Each number is 500 + 50 x the weight over its row's rms, rounded and kept within 0 to 999. Layers, rows and columns count from 0. Numbers have three digits each. The size before them is the row's rms in percent of the matrix's.

# layer 9 attention output (transposed), 192x192, rms 0.179, rows 58-63,121-127,185-191, columns 0-95
080:465524506523545618495566492548552398430425478512512608524514560589498551501515433433447553593582481530494438507454534548487430487511463488482512461405506494474568562461526463503416564564464496553486468462461538478460502511516501543522530470539536519513484474510494465480450419570501522497
091:537542527513447453488517501461542470506520521410412449505497481463470462388374552597476481522450448515496543463548444491422482429614526526477510541519555547484478538506463472463594575500505529558604421486473476544451520502396478503495463574411449477541510595491527443494481483537474635538
078:551478523503391458427549430514421417500568490478448474559502523434492484526485492508497600485458519443514475481450475553454493513478538533456421510519501502536423439522560449530555429414554566462574589455374467498504525518429482453388520516562534604523494484542468513559488522451581486533
082:477617480593561508472459539555489527489496470508509507594510584479543466478396527477525528539502527493446510502551545519491441458528507432558485513489547540454495533542477436545562475445544522459463480467478513602546549574431530460536470480451441445439543496512447541515485517522343484607
075:577496536495512519471490521369500434577489501501412551502599497519508450498483489539510444485465522515536517445507646481510458507480490421459490467522526519568610482507456480598589572416502592521433505515514465536491453431470481536541461518512569493531505570440466483527587518577549475409
082:429491566520474502460593550526491571442465576556540480479473473567478564565564547451651513452515516498425524477465534555500487516520473503471402520487486384474518456432464489468538485493530467570509463466473465470426524602550442425430490486500589595587485461481491467618556489391516526543
128:510425486487552471554507501428368464492402534484563528471427543551538474536442490504536480601510665382452564447486456510511511489599533447459470504430505512462531429524517463548533547480443547527575507509614474472492465577494567396493499446424526436448420524427511539436584566557480535491
129:546474468441528490510466568507518506542468496475481512464455491470446545507418462548580578498439472443547482577527548475562544481467486500490464554504514511540458491509506448466600424499554498485475587526498495340495395528525389442544504470492532517502477622492594565503549438435466487496
133:520546453509464486453514524516470547453505488579532501434632549465526436465535491442460483385487530523483469432357558489512540564460478525423518515551474460463548529477403534425510382494555519487426597544508532437525509459626530485492543504480488482542498466558499571537452399451514507544
135:437460455500525557386567521518487581529513506530562508388541503500560476480496531485553464526429475493532488466534549492515483519460432528474565512534561536486572486501508574405538565524503503466407464627511503509564474463499605525574458488513432480444554558394548588496534483442552415455
122:594434382428444432580461462552504546509423525492489491493486530510522396472491550501459416523475450521482522486555415447508538550380580564446498494518489426523534445461535639590440494560466496599540536595493389387541477515492509525491466474549544513485438521487523595522544496481527563488
137:551455516476531521517568453460425533433492501533478476504487532528484495516476435498563557529577401545510422506495497493388471503487483522472513441432556521521559561555542557534461517595565462445545522548552479513503438483526380455460475559446403472522509597502449532495459603489507457574
129:556495458547424460572516511539602465432517449517461445523561539480595561557465456449499508510473459530509438539479479537533527535460429509531492493470482471473491530577563465450397492561497500440596501510492432615536469569444638519492618396571490476437512503530504529523426526536444486462
082:492446492486435503579479408395433364531458568481584513501398475416572517579459526528492464545487573424504518485510473548502501513555529530526477577394430553504488472472451402515434607616473422496491588437515517374536607509526524477529502476495544447471493512479480533482444556513458507499
089:596466578445476479497455554485444501516492531441452516569407525493481494519501470541538457501458437557430500548453496479581574454539491546454505485507460548488460556483432461516524409495432508468500478474471462451516363406543445476457574505538507459429480549551577462529466490471548480582
070:510456494515585461533503547506511513556530537497496492470509454506454498423650489515474567499506531549478507504588523566496507453425529459497478456509434505511460515448542485493510494463582509464535548447511487477521494427633420479487566560489483439468468431530452525511437515429547552481
082:478498562500475521537577616535530495498478455538447591511516515399586481460477484519410522586562554455467559460470519422505621510442513495448562522525585520551607440472513502555442440588515573460539438541548454470547546529466518510547513487552524510494469517376507492463503470472469397499
082:465443418530529472492547429536513526601475526521490444429406463558504488566552528457451535460429471469488484521534399486457506452491517615485462476519396452494569468465545525574572364551440528578560485456459453483572496481538501560434544533477477529466508504543520602509456595574468521466
078:502517511504514426557561524632524628453479475479488542510394437468542509517499475417492509532542474550501446534434483527428430511453550564518449508493518501396484576456538454508499474511555410461587591476554470540490542353545457427563423478477391481374381516438542558476489541537557506567
079:478530428465508481473480523535478479380477595491431448545466456460530517483517486507541466496540474439559520548430500460527466437509464510549498514454531510488456556535549510465450585498386433508575481470487462505534581522528486499534472470475536535506493599514546527503421595506468558603
# layer 9 attention value, 64x192, rms 0.221, rows 58-63, columns 0-95
100:498489473458472395521510497447504553509507438564520504437507526528524518442621429501565461463527559510483536552546484536516559579512509436530507527503467532460490497535441552545523428551433493473360526544416495567452466513485592425546463578547486548475599516451485478517410505457564425420
101:505416535493567625622398448517451490571463477464634466540501430495558513511508517434598479603443477524389476494470483445506471487379494486512620434450428543477524436508570522552423507466508483423440517524406539550567419503517474390459484438433550509468416441505474581459535521502552392545
099:413543615407452527550389555492599523515438451490529471504512505626427509472559494462505389494530472500454590457511459514495551508514501401492525447518486570426444517450534458506477475598568498452474526489472565484478527471538431614618430574440552397475472410473435531505486499477419516500
099:518473542539409545496565517480554532460527456415544394429460485475545546433617523484507475478457459471504482433489490415559628539513547509563444537493416464562509493478495535447542491501552488490463546509489555395429580558523495469472482475489517536537498507502448454458486536501562540415
104:421557534503507471453516476549480517519549512508527501525434530412559595504501391558512598490544544514467452428488372478512484425510543557521525543508576458481442405445477479492455434499503422518489464526418498458497486538490557541545533507555484535503530548518476503417551449429452441503
096:506480463483476516415443538533492530437491479561513487468453553431557476501441456578534406499503544469512380572495536457470580489551462542533512430527484526531531547476574570534492509458455493521546474555426521407566541453551468482517553563496532441443502537449468429378462522553467545464
# layer 9 MLP gate, 512x192, rms 0.155, rows 0-39, columns 0-95
098:463437420421519538572491502571509529550454520500509510493335600555500576482500609485474504506558503489391364520443506502472546436543482438523519454593547534494447438593493497554501506498489515529573574591551475522503505520531541556513516452526555583429453499469532518476470533516481502489
095:486526550508577609572480498498607500509438543480485480567472509529524524537520470511495488571551486499568498484430513532563494437540457533535506480514484513485604423569504579498556485599504532475427537464491517485411495585486520505450472501535456556457535589484402426566470555498404485490
107:483498368490528559591473529498539516582479465507454534511426542530529526523511578518509499558487500462502561595476488464509510542449428488581583450467506471506552479581473539523610572574527510420490473470457523587537501415460479442536463483471460471611435451432470514500482595481565580421
095:549509499484536522488544491500459506476461585440469473633441479472465460495432463571427525430417497525574482530370490379542516478462451522463513508584516462541444469427485539476509479523477537498483591530484596537566529473465492512471457517568474474418609564456542451435562506477523528485
096:555459399466449506468491503487552461519489536496566420498519454482484602550526493397525469514552540483537548487444545532475439537521446518484470537534383548509510523536503478539463556552533499570463396514440462532572552443433478527606474414459584474444554388493471485501503486467491548441
095:427493499491641454529503436473537502561502471545530613444460475492460597556506489594524474535439519504506490459450573496543547561460516504448434483541593464584477494497499608532542552456604471466528457494478467554449493550486528465525477604537512528493507454505498476522585499587494449466
091:579458463457584440525466446471522542539413479475479511540505547519482503542423564423417531406522473392506431485452477548569511510497472451454520420543531509513425464470494465537367517442485443526510447575588547530520448505450568503594420514491554531549515548634457445567574472547558478502
090:497433551477533558578566464461471558552478398548579494593446531474546482386564436525502430476511504476522570551553468548528576395513421389575430434572481542518491546500512568500466522509451499479503494438459447516456587602516462452591491536583430358519450553427497487413462543480486413586
096:460443447489432374536475388534480573553515552457531499443464534456424540542467578503589594438405462484505491486507477490509469484554474514472517549440467437564481537466516386470453589470497542535572529504478513516567596539424423602566487602506520526639519340459454487502545479525542490470
106:494532571518476504530534529511510497566460532438464619477451538534604501493525520465500583534547506495465594479457445490450546538577458593570502546509461490455493444546615547499494487559461488453508412495549483538546599439464592483497569462547518523488449505596462563484407510474534585481
113:581422548467492499514513437458493524556492443456584465561501545415466542430520519470527641490473531521534501546505450438555549566505473508596454526499397501461494559507495610480422465441526472484517588466458439451480536478475481460506569493542508555509430484585473470570532451491500486511
109:421422505473485453504484386474518536539558525480422399506513532569519484505508497490454474422500455478527544540462546526534543522515537520592551493455470552517497516471373586559508506598392533501504444516517469470501550488494521504480532485534463618504483590566427493477395511481610456496
103:435574525489517519459611437467487510498458499581515409572458529487441562524525553553494564518369566503489470418414531494513564440495538483492507512525527462449464592495473588529474570468444474492475565485576525556585570456552500550496462595569550506523442411440478524602520542472476529484
101:572455484492523463577385554429480633541426579459530555432384529454532458484393533512497518622464477474447551520565455474465479496539473488552490552453540459562452462557527487507440444524397429543430444528490487444476579420503548547450445452472530538454445524466507485585596516463500538510
094:483484420553542591456588495530453536521449466439418509557522539488481487566503527578487522532456579488567420512509555544462501542556506526488530565471412450540504385522484502468539582448527484455495497420455509531490521477405486557489476567619552516515494478578490524440404502505563544534
092:523492534523591459513498490393500505546549435546407516578416523442499532575476558441478546498467386537458573425383491484485473472501481462414455536513503475579403504553503472540550485461501496546496483461527461561519476537473628377449591565568469380518557518471481483577515504550501505541
102:507423617396515539466369436484615515484472547512507452481520489410426562484522558493488529424505418481460510510528461474553429471471480505541512524556512598621513516406509562527497516453449476427468471494542483583461557470451547481520438499529451577521531494558478547562553427509476554506
098:465543572515417499426414541522560499507453535581611517539468531546507544533448464504560513544435520588598473591480401485496472448391510455588432552505477585540476560500559576404541519493510503462583554542506570360446458448466531498492521502513518528514602497494396491547496462573504457508
104:492533511499362521579511505466523533617392408457459436487491381517520553546566503503530438457411530469553526471444468490573520500481494347389527474442570468520497491500379485520499417543517475546553521506521512430528532492496623534511519472474572499479445481497493489480550475551457521510
092:583551511514492576466466486526542549450578390543428482485529515467511576501543541358555533510454543560527505490517430464528500471555519497484504573628560488470474546497518498429481482510514517597540575467503481649476463476593387524430563587561462542470452430485430471518513606511428546504
095:538500435445470455422400458498550538398560557476522446455562495509433428478479552446525489414453533428516565487463534539518568498553528471476439507507499575491513448559502612464477432539570571574569513465558495400490474534572510494557515530521460564506488416418512462503533521522502542480
089:426523448616406462567443487494519506481497482548451526506452552461464462496371599465552531533552456550494493495615489443449529493480501491532490578593510482461450479511512538496502486545528522471393511514522506530516512506564527425523608463501471491514483442519421388622561465463487569499
109:433533486521520522536613535428536443474494433482428453459465515500523536613457519470524458550487471449439448450499547497532486631565549483564502533477581447479526515451483531461512552604482493471450572408494489506459492481408580532468632531544532514497557487465517515508560522479527617378
109:543543474573451500459481437430538417443425472556588570474570507586534437445496538444505480442401622551593569447502491479459569469535535487532517602539547586507524487387519471491497461507495515623495514482477505565443353513487510454468492520463467476476439507487550523512458467544446464544
103:499484471487531552446455530594519473459582576523452569490499520543493434536436499488574507482517476521414489521607523475565489485510427452512550511431563483549514531525455456559433465479556464513497542477467507466586558539541541535529514499456354470468579522563505509547559518549563580508
097:476490470481483512522429534549465539524571457541382486445543540609515447428517512513557464636556469434556592449534496513553632520468443523489585529558466511508517537475450554513476478434513503506614599536613452523523472550522500528513520547569429592400511549539518644444546463584509580530
094:471473437505438508516507480539494479483553459558490509493493595551466461518636499497547465469557446450529482514471514469459478563592434476532450592400506594452491486500469525582469529471539503522539441516480411478552517571436511422632542576568516481463418490494504515431518429564544542492
107:468447431577467550464537544497483479448515553528435517475456554484449448511644451540421427536532459466476469519476465415506507539437504490528493488520563540603407461427486410440468485524509553554469510539588391551423544505456521489520568551537532550508545516466479447470486550448550449498
099:601503403519570509539488456469428484510548457481522525565556535549414489529472473538440441505560415553471519547441480421547547559478455509467552563507545499548437596521468486424530514495429524477410593539434483568508523466451438505538637551526464478379429489537520532516470463503511505532
103:404511528544357547507529540573431498507528407410505508521452518473563499567556593503508522541468505527480549475468466476448545518570600514569509530477506514560423524446459578469502586457559501568530522429487393456479511516488570569553480513500490541441435494577617570411522497567576466488
100:453564447524420579496466500483594522504477500467562532525486561493383440496486552438568575556453432463547500512530510543509517568615510573440492582514545478569556547528439560496532499497537501428399555567550406467447548508467674393509549471494537592498588531482451493442581499507568402450
109:465486466445510513519545508635537537500589488422530448473449523537456549425461465479564477460496510502549452513492523457456476550575599430582528569542399456556385520484457532479477503503466540471396466476404498416554472484468525378426483504542415428505428426422515517471561549488501497520
097:459534453514541481488493492468529570434471411529485531500517459436534543394476542492397442544458493449534450501464496533546452505477494536503504649531562473461500559516462492503529438525523456470458583539536552402556481489432469479460562533524479549461415423478516488468580585477508553459
096:453419577431597549502415475511442496467563544409407519477487438492478604504459486479524527497451508423504499454519539479484536504566520494552474484480541532456515548492482492564614488522470482498528521520533456461486536440424438487569494558569542508562536435496426564486503448548516492516
103:526430424553563535556548524470491515534515432483473514515547553538437432476558548458507500475474509457485546500463421535508479522468572475545530473705477412506470489480499616550505450441554525538387494571519446440456433519502465423421450470538551542484483558489511472510539508502550435514
107:515501470394524457530402556510537511560564465534480518532451459516525479534530552463504488435522564506529588452527561526513523542535388526517463646491471511467424441496535558537516599380472506510403532510581524437547559515457441432547528463400462580518506481570494573505526530475476542479
104:418472521581574498409558467510477448526501427487521541505645536519488512554613544503377537440497470402531546466476408566503497579514495450577496549498523463489512423541555527526532439604399433451502545473629487487493536513513490473523509515528478501440460490447416548498524553447579447535
110:470497530514456494463359402454517576570367424441455454505379494481426534566373492472588486566440494585442471378551487474534549530545481470489444498510505544486489510478498521484517545504496477456549447511424428458484550447505436485533525433423450484409439573502539550449491495452436535488
094:522502498519468525492562447496505413521525555480530525494457537470436502581457483491497567517465533543507513513569379478488536464516514571536508559536505421467489442529535411538604408503567409481484554523487446549457404476555438516482607561543560457462555486540384461500451493504465541563
103:481531536555526446409437613496519448465579562506492472476474488515548613395459540394444456536527488521434485436468468521552525482484440522395561422431461486557476481413491540479535514449452486483444551553509573494426540548473451472502555518492569531479444577508439542433548523569515510396
# layer 9 MLP up, 512x192, rms 0.16, rows 0-39, columns 0-95
096:562536480514534460507463494496513618511494513450458429554513529427503559418566505450605522528474581489440509479553591471497506474539520527555506501584483497504510506511453500517490556503542504463478518467507560486437481457407401475540555470467512650473443606462497488512512485538631509477
095:526491443498445395536522574514472387449449534465514502469578521498473516494426471457485444483498454401493465548491438371498478475528411439608463482492623448577456491474536502575428490558590475604480509477509418555446452617525570541499527482458489594458519467533527498526517468463574481540
100:439552440485406486552472480492492597443478448496467455554449491525505444547446537525544552552435456536495492510561475441465497537530519564500524405482469516482448519581501471558558466606517483458412506433540525594446493463434435450520549450462412443501398550473484609468465574547506565509
094:522431538508531519549504454553582530546523514508518612432592570491532464524482486565513508512520470413480468360507523494479598568463481518471528534497417439440516479530499618473510556507530432485492560539626481497429510488512491468553537457516394527591504487493520504569571387522387625460
095:587523567484494512432505434462442557453333463389491495456565421483512452473620505484555487600528454471483529475483409471506509570508462422494513492582548579491476528542510563545529428516485456366548478462514480469444495521510469546459565605575485452539499569417533559460469447527475494453
093:565486577445445495560502531435561552424522501429497516494385479481452398485552545532485428443451549485471482522514435444422504494536521476515545438556546499585526507493484501551397450498497477454486498584435444481493499516529438516569436535464462521440515524496534509502563519539464555535
099:506543496475439534531396506458462517537633444448526503427510456576586474570534432587583452539494568540468576455468501487568504455470472531480546559527536524502490497501501457458591437508402517515537442420526508507480590500459521522467523494394450454514441488451492529490488528521476477458
093:607477479548534556558612535605533488533449486522546518494466493457481443533511493496483415514493463497513542465587524478474510485494491554492485564445544496405571501486574504487509648423421513478447487526474499569483457501385528454424443430529433516522515426449459419468506478501501441572
092:542421439460525470514451531505537579541613457444528499563489499544498546424467442490546521476450547518530527464432541439450518557488417460527531492470463420513554453516539520505456553488429473499598561518508484524545494521411442549516512562410456548511519404546525493553493434506537533510
094:470463471565485599486494512547500489505456495409506550588536526459495547463462462505481486398545563439520473442545547425564400619409410475458431528450589502501530536423411617423523514403561534436543409483547601408478435502497512484486487487429547547453509533524466431506473443477475398498
119:478533548568450466385420611410478503442538467476468490507442471462450591570427531519530404462506525479449484547482540566565521484402470489474554504502431484476558506457509524514478481538485430453435531522476512482475553546474534533493483612527506476549547430478429472519482553488507506459
105:473367469540459495392518513449568486474447463493512493426473515571510480523426515518484578472550488535520477562495573361479527454511418462442491497465494563464416519453519459503558515492447500483526400502484519466583416507544532531411536389408475506597537570588503537524421536549465457530
106:531473597497578481522577508579431447495519475548534523473544494493486494555429491569557486531463466604460457521530545506579470539539465577571547448534674465439630437421511524516495411469586495457562502464477552557545438609451480534540441480493406543461495516489456479355392438472501534515
101:435475528521460448499524534548614470446587486493487428507563530553537500513565475397513496364539470571542512512553534500497455540471416500513501540479482580478542486499549566483493495497445489533626507498461558414463522526470505487525447514453500545585544415472526440528518524495403399438
097:461495434520550489566572428594566540586458520474513550572445550469457496509450510484481470525503554478473477497542538473469486530525439515522541496444451624391472449466561494526470578618583449458596590499509498550491513500520520552553554473531526487521506479473500503460575455477476606473
087:481474423481484481576486481586547534559485461505450488597565450508498550414562520574572599527507570540528511381448484504533519430511536539511447464565592457580557627463462483512538463538577482509419517508509456492410472562481541483582463472458440420543513461574521523536535446540459516562
102:510432512586512472407412418558457454512520385429603515473523432410445452580529514498514538381527482408509516559546518484481451466468538450506507489552507524497441526543458527610466475537550484457515506405529413393457451515503505519489491473499501551488390478493593537462496464459534500494
096:532370525573529548512487526477480536425464584542472497533556622534481477438541486401568494498543460519552529550389492550562492507469532472592425557499448562517453518495559621598505434592504491461507481507459540486434443584514445497425492569467457426461454541465605394466370470515460492535
101:437581574402475536494509503537575526471515424537434504469437589442474579460483431519617465567558517445550513419508521616484490479501565545524542514554575478490477510536520472482431565454545527437495490433515528560473402501507467436539527453460441560535456507425465493531460545535556382497
089:489533421524518429528491518483477511522439369445523463496527503454488491524573420542482533494557539483491633370518447480548471468579581472442465499433525505430542490511584447478536458525483517494507464484468458488494559472526498421520551402545570568436552492545599462493533481441508531475
102:520550387566491541486490505483580471450469515405491494468506559476513500525614480466543566428542490475406596492529489532525499433471468533533548508448603447490478511521518569519496512534520509455444479527450490382466472476439517523518522494449491497567477553446447413609465536488391480460
091:527567514419473575549534504502454475557571553380345400538523550497625542556453522480470359473473577520476459521515500532514492525519470498437533511474505439479538480497476449550458481462437493570441578613488451476587521553409500553589487398508586551532480551473493446485528466497613527454
098:561488453640483409483597458555468353501441555507514483588488541553478546576471413486524539566462493515544417471479479456478509466457540454416479525487530476458481457444504452457497539512401511497488459601489414465518479534445481533520519600521484447492467532514573542576434536547513504460
100:509590424552557465484487509502522415483475490531535446508539555460482520450536522417525512431428447497487530506526514491479561468545554465512482541558578548468550514482453540495582428459554570561499456474465487542419477489457512568581557517526603373462427485435487584426510415583490510555
108:524551443477469516571571497516488486488415517533507468599544589532521436485541539474546496474537469525484449467527532538436546538558461580511504467482502525496580451470577385573552531507451576459475542503497476532412413435468505471390574513551517477587561568493549463461445569471450491478
103:419477464544436513471469546544458503451531602448445437562490497471479539530536502605535446479448504482498487539545530512519424495490500464459373542514563457528558516562461489441523467438493557430345562522503536400478455414468458543503461452516493454538502530511615401500441502470434477559
100:519454474537489539590417497549534488542523455583512496513504465446445455611564469493459464450553509491472507472449481473413534533441450456489396462517473554480495460472578486487520544499528533460448501493414572483468534499447461434503471464531485496553539440439471586556414412401470616479
095:421584533480382442466502423479500500494471545489504504489523505519449536542520487472531496597493492580523487425384524476474501554538399454433548455461492476520498453546522511492597546513426385499435494352525480504474464515491490489497506477473472497576602520500461486579552612436491463526
096:447533580497502446493544595465544503517511496421492519531479547518493547505461493608451451476458513512514490404598440571456449512585576456553492458509555486535499558430449520510414460504488432476441460452419494451425495473593486498488509418457474525533507528532418432485568385557595522594
102:508525428495446477552538445617534547407492437457539452417538489516518564445407545488480547468475602547521546549421518447525470486538530440426497483449547428477461568516543533625504536426469538414419575501533539535563474524424567502468462441472507547435459572522422556490556468433523467520
106:556459445535513420449433520606483526479494521499456604456519515569519569510548524575437515475627528548444523462480553455538395508441545472601559449461495511493502513501536537507445488501454352545546604454508380516477537496431520541465522578460593504450439461553503443603436485495438582524
109:505395494495569476447520453521501505507538522442521477458545433530424619473416432476500520421488521503433446477590532507489446478540478447464532478540490451554531519612561475583488469508677513568497520509516487571554509444488520456485435517501419479516486492439463560521484462541568363479
091:472542531458469509534604462518498492551486577575431430530512497467561426633462485479632543543511475548478516456511505472473520535549516485532501515487466516525514482583489434509488531491426514548473442537479441559448555533523432524493460509526512440502482496501425530569420406432438448558
093:527595445454490541414556580509434463451451471460618531484484512446477488557438407533470457530532526426465476524378494514539457515387509510576500536495474490476401449525550422539523555531468459515451488503419450492407596543586473444492447533518476459469499493418495515505463492526528529420
098:462439568573484512544463464588511421478468451564560534505530529579591435511614535405518427584454523523470471620579560458405516394533488515435553550538533633461509465447454532552549434572455502489466550413510494470514501431466458493467451526519542499546551448508478448495535503469491545487
108:549546552518511477587491501499536457507495562427521540484578501435462552595514459536581427521500534482600451588521426549492518492483525472547419441601540519477493591534510468518513457433571475516488479557438486481570505465496514492336521464563500474496513565499379505486533472568612461509
102:472502501515452502467435525556491437554542530534470553521568660468536455482513567489509537535530512403463519452435510531597605549432572477523540552500472428518564573499442516402470492507527472503415547475478545524574495515549500556538529520528492541420434463490491599502451415537508546537
113:459469483576462559442510538516473541489492583518396543504470458517446482559447474481569535553510531439497500478530543450481551600501606424487501532551524464429472449613500454470430417505496447423406426593475439609494444508498404519501589516406461480453499566519472500475451538542459463477
093:451503459531489586530564525517561571541561450428528490511543508564516474344474460461538473484469590513447447444511535508501535524461415466505499406487562519502551552423529575494494443615538557542584480559571571425566534501467563472474435461569492517528480403493499505449480423505472507489
101:523442469530524421388491522512460511529511500512448619574483536517530440377546578558470532532514529474426552511522618517511498464467495512446474475519491524514533560450556459477514489484443450509475496618603575403535467562435523528481603564567496513549562505516525571438549583538524589445
# layer 9 MLP down (transposed), 512x192, rms 0.155, rows 0-38, columns 0-95
096:518434442515575499441479571465439552494446517461450423549535569456506559491549496575511539433585492454514568490532495521539509500586533425543589510575567555530478424452497589426537545459554501429530466436463536438593440445470482524445460505548497521567506381500536538437516519496602469480
099:466458465516424542508496524432402483490471447459518553531508560513536456489526595511516516493425524525519464484549526557603482552480467531519558503542543453362596421527434540375491516398497547491472499456570518457557497533459545489412519530398588458596528542471482504468396483503540492390
109:514478390487433464541466501430522475535518486513520442576485505469453484583443466518477476473470489473434522519528487466452543587446576522489461367514475499460627505651573465550536570535511550395510467461472524543446558480486474465532492508448544444468391501492569477497491542509547538499
094:562506508500536546570553451517516496484537479446573454594528416614546432541533534543532501499435530550519454621408537434528533491564530552569499461535480543550536474519528476593616490471539522472460447512406492521572449454455495599425541552663492489426507601423532507544518553558559515519
104:554440601473673454538544516521482616516560515517593465527578491543543499464566491551472494471524584551531445430541465530450452593431511493545434434553547497475503491544554476561495482575450448481507535466523537490523529589501488423472571638585466514464464557473475595483484517548446536534
099:497503419499574433603442520543473573433446441518529620540552506549481513505492454542531396480553454560528484503561471522483538511556499452469459535457434509481522563481406461488522569503552520529504463521583443464586571497473516477578569521489452422488530502524481441477533389429550557460
100:402423492489490526479557588481502589499504515503514516526546482532477492478464485490570526604512502439437563491506508558517563508529448541499408527453464442456443502552582503456484521538512445462541482466558505447465483446440480579563515471513553523529440405511550552401497492434475489552
098:482525494584579504445480448562541520493588497557424442450552625343455495549491579498452485488594499555463485598553467511459433510442564572513560544448504440508476490425546474554481512507380499523482516481484532458484481467523469473492469413554516492456565462498464520517533396537474455498
101:576391509525552463559521449554521432537582438513500524633514522501507502450488389491449510452462497562405464520480474503461462549494464488475440486564534448534501485477550457420527460468475518506566448481464482557503460483530511508597563524570439445480632494636523421561586404538517564533
089:420442509494597575484446555525472465521446524478486415464631385419552525516434471445544451432509485504579489476492466449485480518450607561547551450520477445562551472470520483568466474444559494570448493510427530494537522518483528494525479493459566544425462548545482486537456531555492495474
105:555568414536494455365409465535485534461556482524468500468504501536548564445394584491471397401430519522560551422470487607574588565482538472518562539505499497519522416458491472439472465587501468506431552531511499528556546449413453467477484565501458475533518422509428480479592589500432457568
103:473476536539365488555487533462495504500479488407481511357553557530557517510515563583446505484532474473535546526468490447535481525488452592421500401481548545476403544471606520417589523475478539397485498565481456507440506471566561444524480467579491598462454582534398523493492502588535446492
101:436382417436356432488502526447517461438422494604478524516425478510609489509447540525508383487551413415412527423504519442587418472570491500467581587405456427550434456478440536574560522500476572573542467534482427521510494529506517481499423535478531477380504418536514457466599519530517514514
108:476560446501420467445552475441628545394440522509562529521469515544529475513532451488502488391504450494528512468559487501608564526500497442495507599514420600499535489418529531516391520505473466503584465565517500433472510482471478503420545476519554535489470469458461495477478566531461399450
096:539461493508497485498519480510566563445523479509525582509484452470507454418469554485511435436519467421507559559471416438473565559452457566515450548526522496571577560506494468455557426545410527566481514426509527488460572433544453474460440468481432455531510452532477494479531438482541422460
092:403546506467448517461498459534518473518539526443565517529477454509436499441449476443513444424556463546469504506532512602551563481459407459514573478434503507551525463511518492476515489532506539558526531511579480484570583508524510532447527603425595489556452486634561461469553575471614555401
106:486405559492592430458462583565557428508531589435585497524522454432518466523435414528559567508494548548559476495563487450510492447448557541531441579458443552703560541389441490514587476492483518498515508496527443544475500502458580454497484446545516538534594580422465506518481462480506548466
096:546577530492416404504464609528537548450396463505420430522475453522555521531474525440465528594559459453504488477501553523450502505525509526463498370448541460454520535552528529505549578469586548451496499481500463483535497469521509482513397519460509449545484560528417528456636390440489512487
097:467412492532364455512525442438468514457519518500458490545422553569493423416490482520449609515480408510495476496514463494495608518613496520558450551631410449493517519466608445518492496446556539564526515519554443478523479493456520489467445474533488475500557488509571528531401486452445510422
094:537531448500505498466474428418497452519601411580508418560490531494459460483492486375511574523479481585472651603492420455514540469543576430613482636595498421538546456465414464507506496475509476573481505522549489575521550567470515470489552503529449499390480469471521452496593490448483562579
106:584484555519402524516492537544528580556506487421562540542530604509433532449490496439511451473501479519375458579619431446547441528435422482532526532446563455425550457477469472477494474501404502488437543509470620522548525501414535390520522522428433523522544498485379532541480490479466475576
095:495467418531524433513480496500488476449510458571568509479519508560533420495457473504426569461502555579522454478588516476649591552523561528549504503568503598499538530548582522497451415592504519482470577524470586577429520488522534419465532503483500488551465452456519491564527552484429555562
088:478555518508479549478460479437447471428494500576487525465568499524549529467541476512541515483512434526468578562560440445591505306538535443533607608527517515564466503512451591493471527457519504418429479554549448525470500548536475539412444445419475470511502418533461494510540501497586527558
108:489460498400527578504549559466474543539517501429446461515394433474435561595461503613446483547548479363448349502513482512568407573497433490451479457405402469525502506517550509511452586511465485406476507539573537420547587482530517548515514484570478468495498503509521476463486572408477552474
102:383513471474525459512536495491547497457516587533414459514516565533436576479554494549642527487496435561521471468484548513545582514466496494486543495471484351492496547423510445493496555515571503508551568470567470507525511512436504481442496463535544634528554457465493554450459462452468597592
098:574527513535511494445420566495467551526470494560457480477499561412479447469512490359513585463451430467534483540627500455500582522437474519536494495547604558457464461444474550440441516523455489600589488466544509514479458536474500441423498454472500575588493364429498405519531457486468547548
107:602473518532453408573456474511529575424507477514466457573553461462503521473560387452565496546457468504440472467385489504429474580413478478473514476556500536471473438509531540451483621524568487449477487482402404478464532398541448477405343513457533504479534468441442538504500465447549533477
097:494521467499330477508477450494406443549473477551475540557515473507425488586576453456530546614458524557524451444485465599458505516543445449462559407474519603581554470472490565581473547530517491444465436548537482443409581432603498460492488499499452469488502500530568520475487578537475536566
102:517502604530578501498489527527582442497453506557478457383387571462554466467494536553458573482510495521577559398484458485510579493512624484505499420484508418505529465466508540521381528499488446539501422487482480512508494431496519532447419424553510518499406498589447456549560459420498447584
098:566480562491440400497575447541529595521461454493434539554512482545586567440563636578498510525528453513457486501472485494476521544464538447556459471541478460533573517575559505456489548478500515492533419535563529506449565470472454518501489447458449461434439465566505602458554452547440501568
105:509514476568510484532548494598451507526537536487397489437511513553585555502608559485381484461563467459521468425448570437511505476468511470386558548521515531494458492505425518492496521406477515532551457452571487532484605403538468492480460534482554427466463513467551541527482467438496494469
107:463603449545469470549513448465396618510562542464547534534476408489523502536471499563534493520483629555511496547484603566509491540557480545470557466517488532616492481585435434438498488458481569482414400506388451429492509487530511443464572534583512480580426508524477501569506542479546458480
096:504493521517514509483514464501519478507466514416520452518544569465477431524521480437514544508488514518528497477517531496493428510589400504627482442461471499481422513510493522522520498494429464586480533444373483508438458554573491444511484404561538471474463502387440448511378452425471545455
098:478512450498513528484432601589457522435538465406431505488550374446471538515488471465529623529539516614544419425462463561389465469538492482483485516450544514500486447614556441461494493563476559501508489475436521512475465506442433369476581517537445572426606505518522474537434413515452521539
101:481478469490289457502414426473423548511502556501624477535567426416556449589420463556510388510481413567471554524472497504473589520474558431511503457475450541483416402506440466529444550534495466476449455509541437443511586509519452578477499608453494515476483418482482482460478558450587526497
107:545456506519439615439463493557437610489559549490437448527530406598461514539490476502458549642465436426521464429503524465557570578529474431388459463510523431496513510551462511547482541480427528522429541601406465490438527495575497484499405521499513443387505518454490428471469527452483537569
105:495470507446527521342462475493545479506432522494539501456526524465538434382500476617410495556447520458518481439439528454500431439582545530431484458403553442485492515508624549536586471491516497479520499393558523437520547511496430527537525496498445570517578507457488470514490514499512402484
102:510513510534473446496462511422537520516516524517627537437404529570528384487564482512488544545479575480477535599541453519464510552508501410475489439426473527470515521508449547522462517518512529464436535526493542633503564516538500499449470416543548435535514398487421531527542477538491468575
098:552556428413428505435475520507527516554402560424529594398491420542498416455349527436580468436456402613462578392540530480468452473432499497580483475538468475475515552521516524557465577502465442525523488531532508539494530456447502510473588546438526469492460533474468555501550567582503538539